Weights of a small GPT-style language model, trained from scratch on English Wikipedia.
Training: a variant of SOAP for these matrices, 2691 steps.
Each number is 500 + 25 x the weight over its row's rms, rounded and kept within 0 to 999. Layers, rows and columns count from 0. Numbers have three digits each. The size before them is the row's rms in percent of the matrix's.

# layer 7 attention query, 256x256, rms 0.1, rows 109-159, columns 128-255
122:505501501512500496463485555475540494522509487512500520517513506511523495480507464493464483527540503502480546504542518522469496489488477482485446501537487522486512525537474513500462508550477465492472498479495504522521480531512489471537493484490497474499512494524508533476499507515510500508490444535486454434524490509523490525544550511524544521526518512539464471502464487508503521454473
125:478530507502492491509493508446489485487477535520477554520520492496516493450501485449504534478502469486477507525480497518504474485509484491520472513472488505536544498488457495459478520527488473489545506476498491491514473540447497514490472431479477489475478438543501511546496516480474483531508468488511483540529501548492485501487516503461500484491541526486484532492482512466533463467522
108:526429476488461505502524475521499487516500527452505520499532473485488539498490471505532555477461487498468501495484484503477508535512503513478455453528485517534484495498508500521475503511470516526469497529540511506535515512471554474512514469535470484491487482473505517531502523487521482505438514502498510491480526581521480477515462452527518526498511509490515518479517512497475519469510
125:474537479492475474502491477514510502493522533510547503479539511524494491488495495469470514454460517526467493472566509497504513523498483472489492495484477519510512477512467483510510496521469462509480481478482490493513539512510472481461520541478512526514543485494479514510519507487508475493500521527505485505539552463494570505519493497468520524442434511469448508510496517506460486542528
116:480495446530486516481529487504527448521513543519502523492537532494508505501484454511493518510557476499526486472482476528470488464471535489530532529519479519505481505491519521525485467470516494470515470463514511508479522478425492501476465489462486466519514502516516515474521495514479482549475485471495475481539490487521557501472513527475504523505465521496483503517533511526515485499512
125:463530510532497529552526528482497535518535500536471471531492535497486501490476513476488450518511479488486489521454483495482500496536458533480481496489518535497524487479487429484485480494456519490510489466518497479487441497520487486545482498494531482514566535472499507508490449447495471457471495503487467525543459506499478503458526486500490533468510527509533516483513475467491520490527
109:493492519466527488453484478473517492489524504503487490509509474510546489492514490489491506506488459465517517511484483489532465470503512512505460492523498495505507505499519555472456457476459551533546488493495488506539524515506541526481522529504475491477508497492473514520499501478486509510470491515474497521449474497500490492504478509492450522431457482508517498542503490494510488485474
116:451531524500509493529503453511472464501501527490490469506482504487509490492461489487541465454519526527472508533447472484468499564509481445489507471526503491527501528480479522510494460507496487521554517522545503508498495487448486531512522535480499491507475492525500521518496481462501477495507498525472498485483515527535536480487470504504525530467517472470506502488447486480487530470509
134:474509491487494485432497506529462494536475479503509513512492493551512502472456453557476485469514533504502526539475516505534519502523517523490486514492523503493458472469481493519476507496457519502444509505539498469550497499459542481557477493563476461492472491545439435500503464490496489493495482480494470486483530471504492499503476486514477492524480481492511505507490478478511528495515
119:508486505491508528529507520491487513511487462499508526506506510478474477522516541459500505465481484586496492501515499474560532508531477508496481464492468516486464481502530518505527440521477537481504497489502507468476459488558491529475508510496481483502501497530487510497518462503487493468507498503484425512513490483526488478512489522539497463464526468489517508496529505499498475507485
122:487492523542480512511505503493480474475451470507546523536509500469507534515450529495488507448503507506526538492515483527491536532481470499484492482459490513532513497511486451514511502550459501500510481503466545510525488509511465516467492519494484527501511538526507513525458491500503521497530517491499495548522495456491445429503505434434492482441484493502505536469543519530505495492549
116:522510520551473502503463511478531485507526518469468499520521480484498501451520527491526499496537507501486509513506512511513513491535492498477516550491540535527477494471547533514496520512499529485481522524510508490484494459548478494488496516482521523477519563503522516498493459485466540465525507519507536477528550453456498510536446486526480482437500504455486496510464545492500536539483
126:495529495502500495507490501529495520554464445492475513516482506520485488510508513526509493488495507460497484476518525501484535540516466522535521482505500501521563491528492522459484525515472516501498522546472495506463472494434509484499533512484462526484505472478496510508508466498546470511498418502478504502508492507506500508516534489511538565452521500481500483456537540533532483481513
112:494519455498456489515494493490459505433527549479446461502498491532508478495502538500551468479520521531524512503517491529451524497557443506502501530505526450480473472537539470529528474496531513507474522458498481474513485498522524547468538468501469493514471500511479502514489479518495545510508489508482537526535537482512490493537493509571482501469490516526501528504487494509517546492531
125:511494516530492536531482492523570484521493508504504523512494492490517495525512496489479475502530484492483492498499480480508518512501504504540541497481472488476486478516511477459512525496523478451518534480517478492490547489448480492533523506491480462522496498494496496489538492513505431518496515500483450489537473501479517522534466525525508480497504518506463537498484506483486512474502
125:515492473530478542473427513505477493514501497472495502542476489486481467478509523500459500571523468516539504472473514492476439504497507499536534484473514471500518509499537519472510487522487459486535468488485521536518523559480528499461522506503483470548525460538514509521505483485514502443489450475477521483502477519458475518503514486522503497488474499510521494494521521470506495525510
124:487494529495501508529479518515485493491483460460467488542480496512487490537480491503512491513479509529513451520519454514489471507461498529496533510516475477500446445510450527502448486508526460490487508506523529517504498486500540498496499469508540477508546528488540546496511482515535500479487479454508481518512516506507522518557468490492468482479459500513479498474499454488502506506495
113:497483544494466516480490485497477508491475534462515511488506511525527511467527526488499487518506493469547516513496512485496521501491493520518520488513528532476498517468457544539506480471505534446503492521507511490506500525536555472512458479506532507508539563482477487530492552471497522446480480500459493515512532514503458484486472493522498500519540482499515523543520501489487516512490
122:496496480525502469538465508512491489509536526522463508472458496506503522497515491496479556490514533523447528486464485430534516503539472549525519492505511476509533497466488521555520474455478503513469510519512485508471499488514511490509554503516497546519507511489514494524534498469483534522527498461527505502544517522510526499513463520504478502518456503520498489496477498483502483481460
098:497463468441479501503474515519519498491538462478482519488514489532488461538449469461492468489511453477442523535563512500515486464476502463493478487484470477522502459463473510486516449480544533516518486479519472479523502514512510509536479466482475538498511493506481533569490538495488473533525501487450486496447535466486471529464491506498455531505518501463493516518494505512497506506499
082:502450509489524507522441520493492501523565471463487485518508477488464480562465472463469505461492455498434481542526541488510475513434495450516491492469484469514476463479509495478509465510538525487518461494518484503517532499494522490532465475482484517514496531493456534549515492501522479501558509508469495505454484494520490518449456504506461506516507472491482513516477504533489483517480
079:527487519506510513469536487479515438467487479483533495471421526524505522492501536486491486513475500498532484473468501505484483517511489496487513491504490509528525486522513519477502521531462500474444538482507542538491474484506537470523474555471482509552498500507490494494516456528517534481456503481511492504497509472508507475547522503474522487515493495536512515525521517527506485477464
091:464516512514450494502478484471465556531488518519485484515471531509517496540474481524487499528495523559515553488510499505492474514439518465552545530513536516525542495529479516480484506483536492495510495470508481483517507511493533445467497498534513501485522501542542472509492508488499519518476457523514534491488495555546530499453479468485490505480520526486496492503502496514505500516526
079:495481500464515505505502508532450491517485472491517482475502476499491492529506478510461499532499522505453499482465539485478483528473497549516459512520529437542535494476475560477453486469505487511474501485491483478477519479505489464462539468454475523529502490581516482446471497514510499480515531465492462543513518475494505501449489488503525486505542488455517524544476475472497482479515
079:492529472509437525490522520510485501501476545472508527467464502461548534489501490532490468523486515489504501502468487488484517529509463492505513508547522513474497526495479477491498539524483473488498500499503532492500483512522477489466521528492536513537514522511532468444494536527475510471484493474549526470490513507487499492493532495530554498521508485515503523469516454512483544488484
084:483501466502502528486479476466503510508488493532520525539488491493550512515476487519520514475473510494526523507502527499509536468541464479451495526506495501513495488541481539506473502477465515544497524482548499525504516491555493496505476516462489534505497535492492465469476504513515520500523467550517504516516534523488492534494533490472488480466516520514525493506510493479522454485501
086:505511524525455474478533507523489516500486530522484528514483537489513488460530529531468524462488473558499485471507466498465519468548421528485484481528533525521520541530510494514557511493508518528492563499479524468528458483492499479440521551485573477459527519505519484495493471472518543524484463476528499504537514517499473485484522453532542500514502519492535511471493481484504529490474
079:484496480486455480478503454484495500464479477468453432517501477505493520479481489497489502510578505508493473512508480526509526500469468544477496539519490496538521486418511448548498557528538509512539485522479506467460550497517521508486497478488507476528484500500518523471505527473494509509502516517472499521477503482505504486519488482476467488510517538466487523541479510500489528543485
088:508544532500504503531551512481494473479475555499509521456476526434506478469510489513503535493502505526460493499519502485508522519499502492453499487535494502498501537526469533508496450520539472521517527470466537553481510525455529531488490493488475513516509525506508532478518455522507496450477492462518495494498518510456473513515466533510523494502439505524491514506491484443488521480500
094:529472498497542496465488502463504443505515462478464488471502433496511550529486491511455517509527508465488485539465512484520502532527564504480504504483507488504530463475506496497485483472505514501471521488531495510517467516496492504517498456529474494520461505519488527496500448533531500510513476480542444491509444476508569477487522536455475500462504487511520468512486491499490500476454
089:514499497487560511532539450486446525498497453519523482519477482464538528501535478510494545483535515506480518488497502470524528517445529505484510499487500505519512503470527515537472520523496501491525463533547510535513543518512445560478523502553483530530478472502521526462460493510507470525513491505465496526519475527478505507479454543508471473493495497501487473498507465513465505507519
090:472490425501501496484501478496471521465522493477522493515494499507481497453504498523497452514524534504520499514460529525515500475503492505509498502505476496516489558507529527489531505495529489478476491497514486470500510517540447510485527480504471507456487488475495530513536492490501507480519429495500483499456463467510525481467538532501488523452556507491502509498486500493515491501469
089:485524513459519475506510512496544497521495498489488474470553470536478491489486498501501541480476473545465523495520519480501510569472505472479432525482479497479514469454491481511510494530525503531504501512510513467515483536475475498456483472469485511511504539497469525484511477504472491501529508554506508505486468497477528529502466487500464491510518488482475493531473481497480488513522
088:505517529498489508505514457545544503444450535467499495461476528523452504489491486516464510526525496537477527483465490499506524530506512495528535502521527488505491494513488521501521510478504498498502475515500492498513472489475460475509492453503518462486470488483491517523527542500511471504505474528483484512495477517504516488506497485500475521516491534449497496502438520570463461505504
090:468546490499496500501498522468495505475486492489492506486508544503530488541505508497464521486477503473506483518530464477510526503496541474482517503477514514481502483518516545515498472519469482503489503482486502539506527495492405514537517501490428525503457504498521516463467453518502505556511490537499535477488505477489480480485497508446459515445495508498489499502493493508506455489507
093:497495491508494525510495530480489511483458487535431527498484495516520458450533515504485489504485508503498474527481472487508485472552464484513529513543459470516459501547490492458494475485500509515504551501520506498498516486533540507482470561504524510468493507490519531515497525536490484428475463457474510518458512518495463507519543468532522515571489501538502513470521478484528467496507
090:479463472493528518515492456501509482511486491555473502509477455498473468498482495510486508483531479485504502523489483518475494540474546494525495462482494471535549527491507503524486482519528507531482519510479496462490530494510497496500505491484513485519512475507493507552464467500482504492481473477512499499530516484484550500508500524422503528436536501521560481490462491523553478529490
100:518524456514475499478493500470507507547532542486464493475532454495504497503470550475469484476457453493510500497522532503479522508518494476451462478507505552502470544503475438499535522497509501535497499475488482505471502485469501524519480530505505502518508496499517474512493496515561492475467547493511538461499465507489522494535502494476525477497518519554438517485499486504499504511508
094:498517500468479554494499534533503505525468505513479501519493495512475469496553476503504490549507497488485459551464496519527476534503503488523519485523479442540498488514480516490491472485520526527460528539523490501501543467484502484504498516477550454494460451498512513541454523553519485507529494492483476537522521509539493517440555494444524523502546477496475489495454492487498503535499
094:557491495481516490522455503522478484493525470476504519513496493473514528479509486498510505436514484519471480510505521490506488542559462466534495458528485491475462483519500471483513531501472481499528498476481484486485529479499505479523482514502521511473488499512456564512545465527493480500477504526479441517518519503497538523502489486573518510476514486517505488526517500485494503492464
089:486503510518477477517496497479503490541551556503524498493501491500521474488495516461514562466490528488484492504535503527516515497521448482454542502504531526489462514507497443503507559524480494517485514480471498475503476505441490495445498471526515476556538515508516480490493503527487529526512548539531489517488493522501480510550462490521532500500490480510532528528493509516523538479565
108:509485511486511487583493531526480514475495510491489526488518482522455471490527535540471487456508509516519492557501495477511520486494465513489467497514477514534492496458463472527455499507513489492472490500511486514498442476514518535509508516506470500460491485520532472464495532465480468527500483498501522504442517534480423469525493468523438521522521478488463518484479502490505488492477
091:463474523523534502499498516512511500476526472503507460498464479532461501483500543488516524563545464490461497435512507472459464455491505501528489494462499499490520493549519503470561478513493437481528505515548476560497451528486553508511510463482499498461532439507521519497518475462476505492483510462484494459484457477467447507520474509481525508468515537473505487504493495525528478482512
092:493548435501465513470466531493466488480476532515477518500475451516501468522539470481575473523513498477528475472475487507476484515518526465529522523509476478461509478477530519476502497477503494500523493528512515495495498515525491485503505538548501500495499543481536466483520467470525487455489483472534529457524514495485506490495496538515503472471504517536506495496509506487482529460450
101:470507502520496483512487497478511509461492523503483488500455493461519498511524508489519534518519531510494493522525558514479513500463452534495464483503502496480509495496535507493516508454506491526487498451494498516477500495486462462509497483502506488584473514476467528507531494504479507538490513538541510501576424497515524491471561475462494515465506509469505481519502483483501474505521
100:487497525486459520539517492476525523486483530532509527495467468520496482489520498501530474525485501503467510502466507488548499512525541500484538516466512504485494470508474491441477458512491516491520439509506473491541440531484517469491498520530490533486486507522503500478506539499502487502559521558487499502467579503535503475516491542512532484518530524489486488475490511520497517488544
097:491505471459505525551497495534485518501487502515489539501491490502501492482503459526479476523475508461485515494448539521523478465513511467470475524488498490506506496507513465493465475482512502492519479514568502512512491476521506524503570481480495509502509478529540515472530514478483497483471523545433496489513504492496467522483443513481517507466546505476544485532514472496539520494563
094:503507514509499519493486506463483469516471501463518491486454532517510488515478502471484505526525519523471480532515485431516462485526509512451560464491495502500484588513474487529496481546457526532470502420542505509513542515488516524490525484553530459501504506512462503520501474535500500496500502494513477519537451495520545472505458548505447505498506519500481508482514483466478516505490
103:522489554459500493514537474454510516492485499493445523495479494506538482513480537501541535567495483513473502508518464534493526486503462466479480512502492522517489497512517501481512505475569517549507525523501505494521455514489477460499484443513505493537511477478482499484495524493504483527488539508511484522500474497566528481531485528486527487502525536481508473513440500523487487475514
095:507523487481516482478496529545476493525500483464533485517570519516503508483485513489488499485513489510520501502512496531490480498503464520512470513489504520500511528480497512482445488563459475516485524534486498486507480512449534506483514471448478557449523450508475529476487491506516508508527520489503535489475482489501535515461522492472465508511507532466522503497524466503489499488533
102:492524496479519513490488498499493530497492466477508500505518517532495486541521463524483502551428538499557507530427452485516483459524468549469517506470504507477496458482507538513479507474504513479489506488532460456536519476538507489513517488495507502488481450475532505507518525459504521484516491485507506482485534534521497514449485483532498540531507489507512527527507512521554555524483